config = dict(
    d_model=128,
    head_dim=32,
    norm='rmsnorm',
    bias='none',
    init_std_qkv=0.0442,
    decay_fraction=0.307,
    decay_shape='sqrt',
)
Each number is 50 + 10 x the weight over its row's rms, rounded and kept within 0 to 99. Layers, rows and columns count from 0. The size before them is the row's rms in percent of the matrix's.

# layer 10 MLP up, 1024x128, rms 0.248, rows 204-231, columns 0-127
100:62 49 43 41 54 41 61 50 40 31 49 48 53 56 45 55 54 50 52 55 57 40 39 50 37 42 65 59 40 63 45 45 39 56 54 45 74 63 36 28 47 41 58 26 55 54 49 64 58 45 51 47 50 47 61 39 58 57 34 47 49 36 55 31 44 56 39 44 56 46 49 20 52 56 45 47 33 50 36 62 55 37 56 61 65 34 55 35 49 46 44 54 67 55 38 61 35 56 35 38 64 54 42 45 44 55 26 53 46 50 50 55 47 45 35 54 43 61 40 45 46 31 37 58 41 51 44 39
105:54 47 24 45 56 39 53 48 52 32 49 56 34 33 45 36 54 48 47 53 54 46 39 49 61 44 42 57 60 48 50 48 42 52 53 38 45 63 53 60 57 41 74 48 19 66 52 58 59 53 52 42 54 47 59 43 27 54 47 49 65 60 37 39 58 44 64 51 49 63 47 63 58 60 62 41 55 62 55 44 54 50 37 52 52 54 63 46 32 50 43 74 51 58 38 53 53 34 33 37 39 36 66 52 55 41 49 51 40 68 45 50 63 39 62 59 68 59 40 39 45 52 66 54 40 52 52 43
100:48 38 40 51 69 54 62 30 32 51 36 56 45 38 45 56 55 62 50 58 63 45 41 61 59 32 49 56 45 60 69 54 49 47 42 57 57 55 35 41 62 41 54 57 46 38 58 73 46 52 29 45 60 34 61 57 61 60 47 50 49 55 57 42 52 46 38 61 41 54 61 48 45 57 48 56 62 44 40 64 40 46 55 52 45 38 53 40 59 27 43 42 55 43 64 42 35 65 43 39 58 45 56 59 49 53 48 65 43 44 73 35 43 61 40 40 61 53 55 57 49 71 53 59 30 48 54 66
091:45 54 47 57 69 47 58 55 42 44 48 70 62 50 60 67 54 55 39 57 45 60 47 49 48 67 55 42 55 48 47 32 40 44 32 41 59 58 30 64 48 33 54 57 28 45 22 61 44 56 62 59 53 52 62 35 64 50 50 44 43 57 64 49 44 48 62 22 41 46 47 28 55 60 64 46 43 70 47 65 47 37 58 54 62 52 50 58 58 66 64 53 49 43 46 50 50 57 55 50 64 44 50 51 73 45 60 44 38 48 50 54 46 48 52 54 50 44 63 43 46 35 47 42 36 59 37 58
106:30 31 54 56 46 57 58 41 54 33 48 32 52 40 57 54 44 58 60 46 43 55 60 48 53 33 55 53 67 44 42 36 46 50 51 44 54 55 52 50 54 45 59 45 47 57 52 49 58 57 50 71 42 61 51 56 48 29 53 64 47 58 57 64 46 32 64 38 63 56 39 32 50 63 50 74 53 36 49 48 47 46 48 66 44 29 40 45 66 64 42 73 36 25 38 59 43 58 59 68 48 50 44 58 50 45 45 57 49 48 41 61 57 59 41 50 37 65 56 67 51 34 36 45 55 54 44 52
102:47 45 50 51 45 44 39 45 48 61 63 21 41 58 42 41 54 37 57 58 38 68 47 53 56 67 39 68 38 44 50 42 31 39 54 54 54 65 31 52 59 23 51 55 47 48 71 36 51 54 49 39 43 38 53 55 55 59 36 50 52 40 34 42 56 56 63 47 51 50 48 43 46 55 58 46 51 55 57 62 53 50 57 53 50 54 63 48 58 60 47 42 56 20 38 41 54 49 56 61 62 49 36 40 69 46 63 66 42 49 50 45 43 36 40 45 48 34 51 67 45 50 75 53 51 35 53 40
096:51 44 48 61 46 54 43 58 50 64 46 37 55 50 51 54 61 37 56 33 50 65 33 47 41 65 44 45 27 47 52 50 36 37 58 49 49 44 58 55 66 49 62 65 57 29 57 58 53 48 44 55 61 63 57 53 65 45 41 58 56 56 51 49 35 40 47 58 73 54 44 40 61 42 54 43 69 54 49 51 56 34 38 39 68 40 48 48 33 46 51 44 46 24 55 28 53 42 39 46 50 58 45 57 57 35 38 57 64 56 61 54 39 45 60 39 28 51 46 56 71 50 37 59 50 57 42 34
109:46 39 47 50 49 43 39 50 45 57 34 53 40 47 42 80 55 44 48 72 50 50 45 70 39 33 49 58 57 41 38 66 46 35 48 42 45 70 46 57 40 52 56 47 67 50 49 44 33 44 58 53 46 51 44 68 60 50 36 40 50 29 73 61 45 41 42 52 59 56 67 46 72 61 52 51 41 73 43 65 43 49 46 59 55 36 38 62 50 38 48 53 44 51 37 38 62 47 58 54 51 56 54 42 47 49 50 54 58 58 66 50 37 46 44 52 53 53 65 48 28 53 49 50 37 62 60 36
108:41 34 55 46 47 65 41 45 61 58 53 44 38 40 49 60 31 48 48 47 51 55 50 35 50 59 45 46 41 63 41 57 52 27 53 67 50 48 57 60 67 43 46 42 48 40 44 55 48 67 47 55 39 63 41 45 64 41 45 47 54 59 47 52 61 37 65 42 53 53 38 51 67 61 43 63 55 35 51 47 47 43 33 44 63 49 59 50 59 73 55 51 29 34 39 29 34 49 51 52 61 36 55 55 40 55 36 68 57 50 35 53 67 43 40 30 43 58 52 57 45 45 49 47 44 54 24 63
107:53 32 48 56 45 50 45 38 60 58 66 47 47 76 72 64 49 73 48 53 44 46 52 43 69 41 43 62 52 59 57 55 47 50 63 42 45 51 46 35 49 47 57 46 55 60 38 56 65 38 38 67 39 67 27 56 38 47 47 46 59 42 47 49 60 58 66 56 50 51 44 60 56 61 56 60 38 29 59 51 26 46 57 39 48 59 52 45 56 60 54 52 54 48 31 52 19 59 36 67 41 41 47 50 65 50 42 65 54 37 44 45 41 49 63 39 42 57 53 56 52 52 59 51 45 56 38 52
086:48 41 53 52 60 80 47 61 40 57 40 44 46 50 54 52 59 53 70 47 57 55 55 59 53 57 49 49 50 55 65 45 27 48 71 57 57 42 51 56 33 47 62 62 67 69 55 56 56 43 44 42 60 44 58 66 60 46 52 45 47 51 58 45 55 43 54 51 46 60 47 55 71 56 42 53 56 53 54 58 57 70 45 63 41 59 45 21 43 75 50 67 54 56 52 44 58 40 34 62 43 51 50 47 61 60 36 47 41 29 41 47 39 46 65 44 55 41 56 62 57 44 52 26 58 45 45 39
100:48 38 59 59 56 24 49 47 58 54 50 63 36 55 45 56 54 60 42 46 43 67 58 48 57 59 47 43 58 41 37 38 40 42 64 52 76 58 55 62 64 46 68 50 56 49 36 48 47 50 54 69 48 63 56 53 52 60 44 50 51 55 45 37 50 46 43 35 55 37 52 57 53 63 54 53 59 57 55 48 53 31 63 62 62 40 53 44 57 55 26 49 70 57 31 60 52 72 60 58 53 32 38 43 50 51 51 56 52 47 39 54 50 40 55 55 58 45 69 37 61 39 32 45 65 50 52 26
098:51 31 46 55 57 66 70 50 44 57 45 53 41 53 33 48 52 51 58 44 38 55 44 44 43 43 40 54 40 56 51 61 47 50 53 50 28 52 45 43 42 43 61 46 29 57 49 37 30 57 54 56 39 70 42 64 42 36 45 44 68 58 39 56 45 58 61 56 57 59 39 47 54 42 43 49 48 43 46 36 47 59 63 61 46 53 24 41 49 53 47 54 61 39 42 52 65 58 39 35 26 50 52 40 63 54 77 45 65 34 53 56 57 40 44 55 62 68 39 55 68 61 49 46 54 63 48 58
104:52 52 57 52 41 46 53 59 49 44 48 47 42 61 67 60 62 58 40 43 55 42 52 56 52 44 25 62 65 38 47 67 34 42 52 61 55 51 52 54 57 57 71 39 40 80 37 48 58 52 53 43 27 61 64 69 51 41 42 54 46 62 36 45 34 40 34 50 41 51 41 34 72 57 48 65 57 59 49 51 57 42 51 67 57 57 46 46 40 44 50 64 46 46 51 52 46 57 61 34 54 55 61 47 57 52 43 49 37 28 59 37 40 49 42 55 41 47 49 46 67 60 32 44 39 49 62 45
107:78 45 55 57 62 29 58 37 45 39 40 48 50 49 75 49 59 42 59 55 37 49 48 52 63 47 54 50 38 45 54 67 47 52 56 35 31 52 54 59 66 57 58 50 70 49 62 44 46 59 61 49 61 50 63 42 37 51 46 60 59 66 43 41 49 39 63 40 57 46 51 61 46 45 53 62 49 31 25 73 56 61 56 48 68 48 40 38 66 55 61 37 57 50 44 38 43 48 41 46 51 56 63 52 53 72 43 51 44 43 35 51 55 65 51 43 50 66 59 55 45 58 49 56 49 46 42 40
100:50 39 45 57 49 58 66 63 35 50 33 65 49 47 50 61 50 60 40 50 44 39 51 67 58 33 45 47 63 62 59 42 56 38 53 35 49 56 53 73 54 33 40 54 56 48 58 63 34 50 46 46 49 47 41 53 56 57 59 42 50 39 50 39 43 54 44 51 65 56 29 45 29 60 47 43 60 45 39 53 48 40 33 78 46 43 49 35 41 57 35 45 44 24 31 44 50 58 52 54 55 51 63 52 37 59 46 50 37 40 43 49 36 50 38 62 53 61 37 45 68 40 47 65 48 52 38 40
101:38 54 43 43 67 51 60 68 61 62 76 48 39 51 57 54 35 81 38 59 33 52 43 39 32 52 69 48 38 54 54 46 58 62 47 44 58 46 48 54 40 49 51 31 39 45 53 56 60 49 43 49 43 51 47 55 46 38 53 46 48 68 42 47 41 41 45 54 18 54 49 67 49 45 50 52 47 38 26 57 43 37 46 47 39 40 45 44 35 40 64 59 57 50 63 49 61 49 36 52 52 54 58 41 62 47 47 60 49 47 39 43 62 66 56 57 56 53 39 46 63 48 63 52 62 49 66 58
096:49 52 57 60 50 46 43 39 44 47 69 31 48 68 46 27 55 59 43 57 69 56 69 37 58 58 53 46 29 43 42 49 66 48 43 53 45 57 70 43 44 33 67 46 58 40 44 36 45 47 48 67 28 43 41 55 36 51 38 59 42 60 46 39 49 56 33 54 57 56 49 39 44 45 51 47 44 62 36 40 48 40 62 49 40 52 41 56 54 64 59 47 40 54 51 53 56 47 46 52 60 34 42 54 45 57 35 77 31 53 51 57 59 56 40 61 55 59 53 45 28 64 46 56 58 44 48 38
101:60 49 49 51 48 47 61 46 58 78 59 67 38 50 60 41 50 49 59 54 44 57 44 51 71 53 30 32 44 41 40 61 46 42 41 53 38 71 43 52 45 51 56 49 59 52 51 34 43 46 59 41 41 44 45 36 34 28 61 64 69 53 42 45 63 62 41 52 49 52 49 39 57 61 53 45 59 60 49 69 63 55 54 37 55 40 51 39 57 42 53 45 32 29 40 42 31 44 35 44 30 52 64 65 51 59 55 67 39 56 65 45 46 56 38 38 62 52 40 52 47 45 44 55 49 56 52 45
102:48 52 58 57 59 28 53 60 32 40 59 55 50 48 40 36 39 64 45 40 42 48 56 52 51 62 49 58 71 43 30 48 49 58 55 32 50 59 39 54 52 53 61 45 52 46 69 63 32 38 44 62 48 44 47 64 59 45 51 53 49 57 44 64 36 41 47 52 54 39 38 44 61 35 48 41 51 25 55 44 48 57 62 51 36 69 51 50 41 50 49 36 38 46 52 76 32 55 60 48 50 66 57 41 54 52 54 66 41 45 43 48 48 55 37 49 67 53 58 35 45 59 70 43 66 55 67 37
104:53 36 53 33 47 50 58 43 46 52 42 36 56 40 41 52 40 45 61 68 43 50 52 62 66 38 62 50 28 44 28 54 39 56 44 30 55 39 62 45 34 48 52 44 53 56 56 52 36 44 42 50 44 38 49 45 42 61 35 36 47 51 52 25 48 38 54 59 58 55 56 66 60 49 54 51 65 42 46 47 54 49 62 48 40 52 67 45 64 52 58 48 65 53 56 40 26 55 65 62 54 49 68 29 38 47 55 55 57 46 55 66 62 51 39 29 49 61 28 61 41 52 56 52 45 58 51 50
098:49 57 69 57 53 62 43 54 43 41 62 56 43 48 45 47 57 32 56 68 58 48 61 32 50 61 57 40 36 54 44 58 39 29 56 47 55 61 64 33 37 46 54 53 48 49 55 59 32 63 56 50 45 35 50 58 50 66 46 39 57 63 57 52 40 64 54 48 50 53 50 42 65 44 58 49 47 42 37 43 55 37 38 34 61 52 59 52 61 51 41 49 54 50 49 39 65 33 36 66 44 45 32 63 47 71 41 61 70 59 34 66 50 45 60 41 69 54 60 40 48 66 54 56 70 51 52 54
101:50 73 49 45 44 58 63 56 38 45 48 29 47 53 30 62 73 54 49 60 42 41 68 54 46 55 48 42 35 52 48 37 51 68 59 50 51 64 56 57 42 60 57 48 58 38 54 63 51 65 46 50 54 53 69 44 42 67 54 60 65 52 50 47 49 57 58 46 63 55 60 47 62 63 46 74 36 53 59 70 49 66 49 62 35 56 35 50 64 42 56 56 60 37 60 27 50 40 48 48 51 48 51 49 38 68 55 53 60 41 50 36 54 53 47 39 53 54 53 36 62 50 52 25 53 52 52 36
104:51 56 55 49 49 77 45 72 64 55 56 54 44 66 49 46 65 56 44 44 47 54 59 48 63 43 57 49 46 52 37 51 54 38 45 59 63 48 44 54 67 34 49 49 52 56 40 32 55 51 56 52 41 41 51 50 57 69 70 55 70 53 40 45 47 56 63 52 32 52 40 55 51 40 46 45 44 37 62 46 52 66 44 55 47 52 72 34 74 46 62 49 43 49 50 64 53 51 59 49 36 51 52 38 56 50 40 77 47 40 40 61 69 70 60 47 42 51 62 63 68 68 55 53 44 53 40 43
085:37 57 46 57 75 37 49 58 34 44 39 66 47 55 59 51 55 54 50 75 70 55 40 34 48 41 29 51 56 54 45 39 51 52 50 54 54 51 42 33 51 61 49 41 27 43 46 62 58 70 43 54 46 51 54 59 61 70 58 61 50 54 41 64 58 55 37 42 50 33 45 69 56 77 38 52 68 68 54 57 51 43 50 53 52 51 47 51 43 57 45 63 42 46 62 53 40 59 47 51 57 41 29 53 58 33 63 45 43 66 40 54 52 52 41 63 48 57 66 48 47 52 61 50 59 55 48 44
096:59 43 33 58 57 43 39 61 56 49 51 52 36 48 33 38 55 46 68 54 49 48 55 38 53 65 60 56 62 39 75 39 52 58 57 40 42 48 48 60 47 54 53 49 55 75 36 55 56 50 36 56 59 59 37 57 40 53 49 45 52 53 63 39 59 59 49 39 42 51 58 40 40 61 59 44 57 40 20 33 62 32 48 63 58 50 54 27 41 45 56 53 70 42 54 72 38 36 44 43 61 31 42 46 54 48 47 37 60 48 41 54 42 55 50 55 59 45 58 57 49 48 47 72 58 52 51 62
109:53 53 40 36 54 53 67 55 55 56 38 46 33 47 61 66 45 37 58 44 57 64 67 52 41 31 63 36 56 51 39 48 41 57 51 53 62 62 50 50 50 38 56 63 65 41 44 61 47 64 50 56 54 50 49 45 57 37 55 42 52 50 47 45 67 49 58 56 45 53 44 66 33 50 51 61 44 46 35 49 48 51 36 52 68 41 44 46 44 38 56 57 43 58 39 46 45 71 47 68 63 54 51 27 56 41 30 37 56 19 43 55 56 30 40 63 39 40 50 50 59 45 71 43 58 52 50 58
107:65 53 34 55 52 40 50 51 53 50 51 51 49 41 47 61 47 43 48 44 48 29 53 43 67 62 46 44 39 40 65 52 71 36 47 55 64 52 39 40 39 44 55 65 42 52 53 44 66 38 50 67 42 48 40 43 52 40 52 69 59 33 32 35 57 61 34 57 29 59 67 51 29 52 53 50 57 53 63 31 51 47 43 61 57 53 39 52 31 41 56 59 58 32 38 51 40 51 56 49 61 50 66 41 68 57 54 48 37 53 50 23 57 56 44 52 57 56 43 59 40 57 57 54 46 46 44 35
# layer 10 MLP down (transposed), 1024x128, rms 0.346, rows 204-230, columns 0-127
105:42 64 52 50 73 66 46 58 66 45 37 22 56 31 70 47 45 52 49 50 53 44 52 44 52 64 57 38 50 50 48 43 44 49 63 39 66 44 66 55 58 53 57 28 40 44 49 53 48 74 41 55 59 62 53 68 55 29 52 52 57 51 43 50 42 43 82 47 49 44 44 49 44 46 30 49 40 68 53 47 58 63 44 37 59 40 45 50 49 62 46 54 33 49 42 53 57 44 49 55 50 47 69 45 45 69 48 56 60 62 54 50 34 43 53 66 46 55 48 58 52 46 57 52 60 58 49 64
110:60 49 56 58 44 37 49 55 60 64 49 43 72 41 49 49 35 47 67 61 43 48 52 57 59 32 38 49 52 55 49 63 50 34 62 48 52 53 48 42 39 61 45 37 56 44 51 47 44 31 54 54 61 55 44 43 60 48 54 51 37 57 52 59 51 73 35 65 66 47 52 50 49 57 36 32 59 53 62 45 30 51 54 70 50 32 41 67 45 60 36 50 42 53 54 52 59 57 43 57 39 62 41 57 49 38 73 47 61 58 35 47 64 38 47 43 43 59 33 67 40 40 53 44 34 28 52 42
098:44 63 47 38 54 63 44 53 47 49 59 43 52 34 53 51 61 48 60 41 52 51 48 70 58 56 42 53 43 55 49 45 44 18 70 50 52 43 51 49 40 48 55 49 63 51 54 78 43 60 53 52 44 62 42 50 35 59 48 57 46 52 65 68 67 42 44 24 51 57 52 60 49 50 51 51 50 56 56 62 50 54 44 48 55 64 49 75 64 68 62 33 53 46 39 38 32 52 55 49 51 62 47 49 60 42 67 44 46 70 49 53 36 36 70 41 28 54 57 54 39 44 46 54 51 59 42 41
096:42 55 53 35 49 56 45 35 46 34 54 52 30 50 42 32 55 42 62 44 51 43 54 57 55 42 37 63 46 37 41 73 46 75 61 58 41 34 67 43 55 44 54 55 56 55 53 47 61 57 48 29 39 42 36 52 28 44 58 48 45 44 31 46 64 42 34 59 48 52 48 61 65 32 41 49 53 32 61 54 59 42 53 48 37 52 46 45 47 32 49 55 35 54 50 43 50 50 46 50 49 60 51 52 46 51 39 59 37 69 47 48 53 57 28 30 55 65 58 53 48 55 38 37 64 44 64 54
102:28 49 37 61 74 40 39 62 38 50 60 64 38 59 48 65 49 62 53 64 50 44 32 45 41 51 52 58 39 50 49 45 46 52 45 43 36 58 58 56 50 41 42 62 62 50 53 75 57 48 54 55 48 46 65 32 39 62 42 57 50 51 42 50 37 36 62 46 29 64 47 46 62 37 49 61 55 57 59 48 47 62 39 56 46 39 44 55 53 65 64 44 73 40 40 43 40 53 55 44 55 55 64 47 38 43 43 49 58 25 66 70 57 64 45 48 58 48 60 39 50 55 64 47 49 39 45 61
092:47 57 58 47 65 45 38 28 49 64 57 52 32 49 45 42 56 60 49 67 48 47 67 53 70 50 73 58 36 41 35 57 46 37 33 46 47 35 49 51 51 25 47 41 47 51 59 45 45 52 55 63 74 50 35 46 63 48 43 55 53 52 48 38 45 59 51 44 51 54 40 49 72 55 40 40 68 45 59 59 54 54 48 67 46 55 53 49 51 56 41 39 39 56 47 46 44 72 47 47 48 46 47 37 61 42 46 69 52 71 57 74 67 44 55 53 64 44 43 59 45 56 50 62 44 37 58 48
085:45 51 45 37 59 59 50 48 37 49 43 51 51 53 53 50 59 68 39 72 51 46 46 67 54 51 52 56 58 57 38 45 51 45 44 60 39 60 52 57 28 58 33 45 70 54 34 45 48 47 63 49 49 51 53 29 52 57 52 30 56 59 55 54 57 53 45 36 41 45 49 74 30 54 45 49 41 39 35 52 63 53 43 71 41 52 52 58 67 59 43 45 51 54 61 52 56 49 61 45 56 34 36 44 60 49 49 57 40 55 48 60 51 46 53 31 72 63 49 52 48 61 53 45 42 37 79 73
103:37 59 68 35 54 53 55 50 38 44 34 32 51 49 56 37 52 40 41 40 51 65 35 38 65 48 48 61 37 59 68 49 51 52 48 37 41 55 38 47 40 33 39 54 35 46 43 55 51 55 54 40 56 56 48 48 54 44 66 58 38 71 41 36 74 56 43 42 52 71 29 57 49 63 38 62 46 59 53 52 62 37 46 47 49 49 56 45 52 48 41 64 49 55 40 51 35 51 76 56 57 43 43 47 48 57 57 45 45 41 42 48 57 43 59 37 59 45 49 56 67 38 43 68 50 66 32 63
097:60 47 53 53 49 45 39 51 37 36 47 76 50 59 54 59 56 53 50 66 56 40 44 56 30 51 61 45 54 38 44 44 39 76 45 56 52 45 63 57 42 56 56 56 34 49 54 38 59 29 55 62 45 40 44 47 37 47 53 69 49 46 62 50 49 40 38 36 36 50 64 61 43 47 50 45 44 60 53 58 71 53 61 34 40 41 40 39 50 46 50 49 50 48 59 65 54 49 39 33 59 69 41 47 43 48 41 46 43 45 63 40 33 62 55 66 45 57 57 61 56 29 50 65 31 32 61 52
119:58 63 50 65 66 54 62 39 49 54 32 67 48 70 41 48 54 67 57 56 28 29 53 46 52 43 63 50 53 49 66 58 47 71 41 54 49 46 52 52 41 50 40 41 42 43 62 51 43 45 48 55 53 37 52 48 53 49 49 58 49 54 44 43 43 53 51 62 49 53 73 72 34 47 60 75 31 42 46 39 49 39 59 62 43 28 26 53 48 61 39 54 67 54 33 53 40 46 52 54 44 26 55 56 51 52 49 67 55 46 52 49 57 53 43 29 57 48 42 60 49 48 52 46 52 39 42 51
074:48 39 44 61 55 53 67 53 60 50 68 46 57 57 46 44 41 34 56 47 55 38 38 59 42 63 35 34 62 44 54 35 60 52 48 49 44 69 38 58 74 52 38 47 32 65 30 44 45 31 47 51 38 63 56 36 49 53 55 53 55 67 59 49 44 58 52 53 31 34 39 59 59 54 46 39 58 55 42 51 29 39 59 41 55 50 67 53 37 46 43 51 38 42 56 52 39 37 53 66 50 60 56 37 66 39 56 62 44 46 52 46 43 58 58 60 35 57 45 66 48 45 37 54 64 48 62 37
103:47 49 48 51 47 40 58 60 41 48 43 52 54 49 39 41 59 39 47 54 57 50 49 34 58 51 44 62 19 52 51 69 64 47 53 43 38 41 51 62 60 40 62 44 40 54 60 69 37 53 55 62 70 56 65 49 59 57 42 55 52 69 64 49 36 48 41 50 50 62 15 46 57 40 59 40 44 58 59 50 48 53 53 47 29 57 49 29 39 40 41 56 57 47 44 47 53 30 43 59 44 59 64 56 51 47 33 48 64 53 39 42 59 43 43 38 47 41 50 44 46 40 73 38 51 51 40 62
101:57 54 31 60 44 47 54 37 29 54 31 48 41 47 56 50 60 53 55 60 64 48 50 69 52 46 50 44 36 54 57 65 59 64 40 45 37 39 50 55 45 58 49 63 48 43 55 58 51 57 54 56 45 61 55 39 79 43 44 50 38 52 45 42 51 46 51 54 33 54 35 54 51 62 54 40 30 55 47 59 69 44 57 37 24 51 31 38 55 54 54 42 41 36 38 30 58 36 65 33 54 59 53 41 55 47 44 55 39 34 55 45 50 49 55 54 56 43 39 55 71 61 54 44 71 48 64 53
102:39 40 54 41 68 56 54 29 30 56 58 41 44 54 53 57 48 38 60 61 28 46 54 58 38 49 47 76 57 56 55 49 51 48 51 39 46 48 42 38 59 38 24 67 34 69 63 65 52 60 59 63 47 30 46 47 49 40 60 57 53 48 46 55 45 42 44 41 54 42 38 52 44 42 43 45 67 45 38 49 54 60 53 64 48 47 51 54 47 48 48 40 41 44 52 23 51 47 46 69 60 44 61 47 45 67 37 57 61 53 39 26 51 50 36 52 55 53 46 52 34 61 51 35 48 44 49 40
112:36 45 45 49 38 64 53 51 32 58 64 60 54 42 35 47 45 59 43 51 65 40 52 54 26 62 54 61 56 50 54 54 41 56 52 46 58 68 56 52 46 34 51 41 40 52 49 59 40 53 49 41 46 59 38 43 47 53 56 56 49 40 43 52 53 63 43 53 43 36 34 46 55 55 79 55 60 65 57 50 69 58 57 37 35 60 48 53 29 49 59 23 41 36 69 48 61 45 53 54 49 37 35 50 50 46 54 60 38 48 47 36 72 42 44 69 51 46 45 50 45 46 48 64 46 59 58 76
103:57 64 57 53 57 48 52 48 53 25 36 57 52 51 54 56 61 50 68 42 46 49 47 59 45 50 64 38 29 48 33 40 52 47 46 58 67 37 39 47 59 60 53 47 40 25 47 43 46 57 59 59 37 66 59 36 47 46 38 44 58 44 46 64 40 70 55 50 48 48 62 60 52 42 38 47 55 68 75 43 51 64 61 46 50 55 40 58 55 77 42 44 46 46 55 42 41 54 58 56 40 52 63 40 81 48 42 53 41 62 41 53 58 40 56 54 46 45 40 35 60 59 63 49 57 51 52 50
095:49 49 47 50 52 38 35 44 53 63 44 39 66 56 52 35 46 62 63 48 53 48 34 51 55 47 36 53 56 48 39 31 63 54 41 42 46 24 55 63 62 51 51 51 56 28 44 40 62 46 29 36 42 45 45 42 51 20 55 41 59 51 52 64 56 41 50 57 49 56 68 49 52 53 54 64 59 33 65 54 58 48 45 53 33 53 62 51 48 70 44 74 63 61 45 50 58 55 44 65 60 58 45 44 35 60 62 42 46 43 50 46 49 34 58 46 50 54 48 49 57 74 56 57 41 65 52 50
087:30 48 60 29 57 54 28 40 45 53 44 37 46 60 52 54 22 62 48 48 48 54 28 49 32 37 60 45 45 39 50 51 41 44 45 53 49 40 52 58 50 66 40 38 53 54 52 48 47 55 49 54 41 37 42 42 31 42 47 46 49 49 48 61 47 37 46 40 48 40 60 46 77 56 48 42 54 49 29 45 32 49 56 52 43 55 28 66 36 44 54 55 59 26 53 34 51 50 58 36 44 49 43 50 54 56 37 37 54 52 66 46 56 47 45 49 44 44 50 57 53 57 26 42 50 65 50 69
120:48 62 60 48 35 57 54 50 44 56 61 54 52 51 38 40 41 49 45 52 39 57 51 42 51 59 54 70 31 43 32 30 43 47 66 50 26 46 55 47 65 65 46 49 44 47 37 49 57 55 45 55 50 57 48 35 42 42 57 43 35 64 51 49 75 66 43 56 24 41 48 55 44 67 58 48 52 62 51 43 40 33 41 45 35 61 51 57 51 49 45 39 60 52 52 38 51 57 55 46 66 46 55 78 33 55 35 61 59 40 51 41 53 54 50 40 47 48 53 55 45 64 31 35 41 46 66 59
105:41 52 56 57 58 65 44 52 44 44 40 46 57 44 45 53 69 57 54 50 59 48 66 52 48 67 60 53 40 52 55 63 42 54 37 41 43 39 57 57 58 42 63 48 50 35 66 55 51 53 43 58 34 61 43 55 50 41 56 59 47 26 49 35 51 49 53 64 52 51 50 58 53 50 41 55 46 51 83 62 42 32 59 58 57 48 42 41 63 56 43 52 73 41 18 45 50 51 67 66 45 67 41 65 45 60 59 34 52 59 35 50 48 43 50 67 49 36 46 65 52 53 36 33 41 44 53 56
099:43 53 74 62 61 62 67 60 57 55 48 48 50 74 53 56 37 50 48 43 56 40 48 39 52 60 50 38 41 53 32 33 57 52 36 67 37 62 45 47 63 45 57 36 49 44 32 58 59 54 39 50 48 43 60 47 51 42 45 55 49 65 51 56 44 63 72 65 51 57 53 60 61 55 40 56 39 70 56 40 32 55 60 52 33 35 42 46 52 35 52 52 43 51 43 43 63 50 38 62 39 65 23 52 46 58 41 40 55 68 60 61 58 59 39 55 50 53 41 47 42 36 42 58 56 60 50 51
090:40 40 24 43 50 49 49 51 59 63 44 35 48 48 55 46 30 68 35 33 43 51 41 72 47 43 45 63 66 46 65 43 49 56 42 48 28 43 41 57 59 52 45 38 67 44 49 37 67 40 50 57 41 55 46 44 43 40 63 49 48 35 53 54 62 49 47 47 59 40 45 48 35 50 48 58 48 55 53 54 48 60 64 64 48 36 36 42 47 53 58 55 54 63 59 67 40 55 69 40 57 56 54 26 51 31 49 55 38 53 69 49 53 49 55 55 40 50 56 53 51 48 38 51 21 54 42 43
117:53 43 49 48 59 69 58 58 47 41 61 61 61 47 47 63 37 57 46 56 51 56 63 43 34 52 50 77 54 37 52 39 37 45 54 43 56 59 51 56 48 38 46 50 57 55 54 60 45 56 46 32 43 81 69 52 61 50 57 51 44 51 70 54 59 40 50 37 55 43 53 52 34 65 58 60 52 69 42 63 51 36 51 24 59 44 38 33 39 58 47 59 51 44 50 59 62 53 45 42 58 58 58 50 53 63 55 48 57 35 48 59 56 62 51 62 57 49 40 71 44 58 54 61 50 70 60 69
090:43 42 44 64 40 49 38 33 42 50 49 52 37 50 67 59 54 33 49 46 35 65 50 59 54 45 71 72 51 55 42 50 62 49 49 21 52 29 39 47 48 55 45 30 53 77 47 61 52 62 51 69 52 49 41 36 47 49 34 46 47 56 49 74 30 57 47 56 56 62 61 58 53 54 46 44 52 55 58 43 37 35 57 58 49 59 49 50 43 50 45 49 58 45 45 59 43 38 38 40 64 42 65 41 45 39 32 51 48 60 48 40 54 47 61 46 68 58 48 43 46 40 41 47 53 36 50 63
086:37 54 56 68 54 62 58 45 57 46 30 50 50 37 41 53 40 49 52 43 43 54 45 27 58 43 28 57 50 58 42 61 39 60 47 59 47 34 65 64 25 57 38 66 47 68 50 54 38 61 32 49 43 50 55 53 56 33 35 46 39 53 36 63 51 33 52 47 64 69 67 50 43 49 53 58 54 48 58 44 56 59 68 58 48 48 51 58 48 76 47 56 50 55 43 52 54 41 53 54 55 54 50 44 45 54 38 45 38 57 36 42 50 44 32 63 47 55 51 56 42 35 50 46 76 58 61 49
097:46 48 69 51 53 40 44 38 41 71 63 54 51 47 35 63 58 62 48 43 53 60 55 58 52 46 55 62 38 50 58 57 52 54 33 46 66 48 38 41 31 59 51 51 38 26 56 51 54 60 53 38 62 47 39 40 75 67 50 45 41 45 40 38 58 48 57 59 59 49 56 37 41 38 50 47 38 40 61 46 48 62 52 59 38 54 55 50 40 59 33 51 30 50 51 46 49 48 44 32 62 47 36 51 46 51 46 42 23 67 57 73 57 53 70 51 42 54 43 68 44 52 43 48 66 41 48 50
106:45 44 38 51 48 70 63 49 51 55 35 64 52 53 38 56 52 59 47 47 38 44 38 46 49 42 46 58 43 64 50 50 55 59 39 36 46 56 32 37 60 46 52 62 52 42 42 63 53 63 48 49 52 38 62 45 55 56 34 47 49 46 39 66 54 44 52 55 45 59 62 40 42 44 36 43 46 61 69 29 42 60 41 41 69 35 60 63 40 56 43 60 62 57 49 35 61 59 55 35 40 61 35 45 63 80 53 57 46 59 59 30 50 60 56 55 40 61 57 59 53 37 59 55 52 61 60 73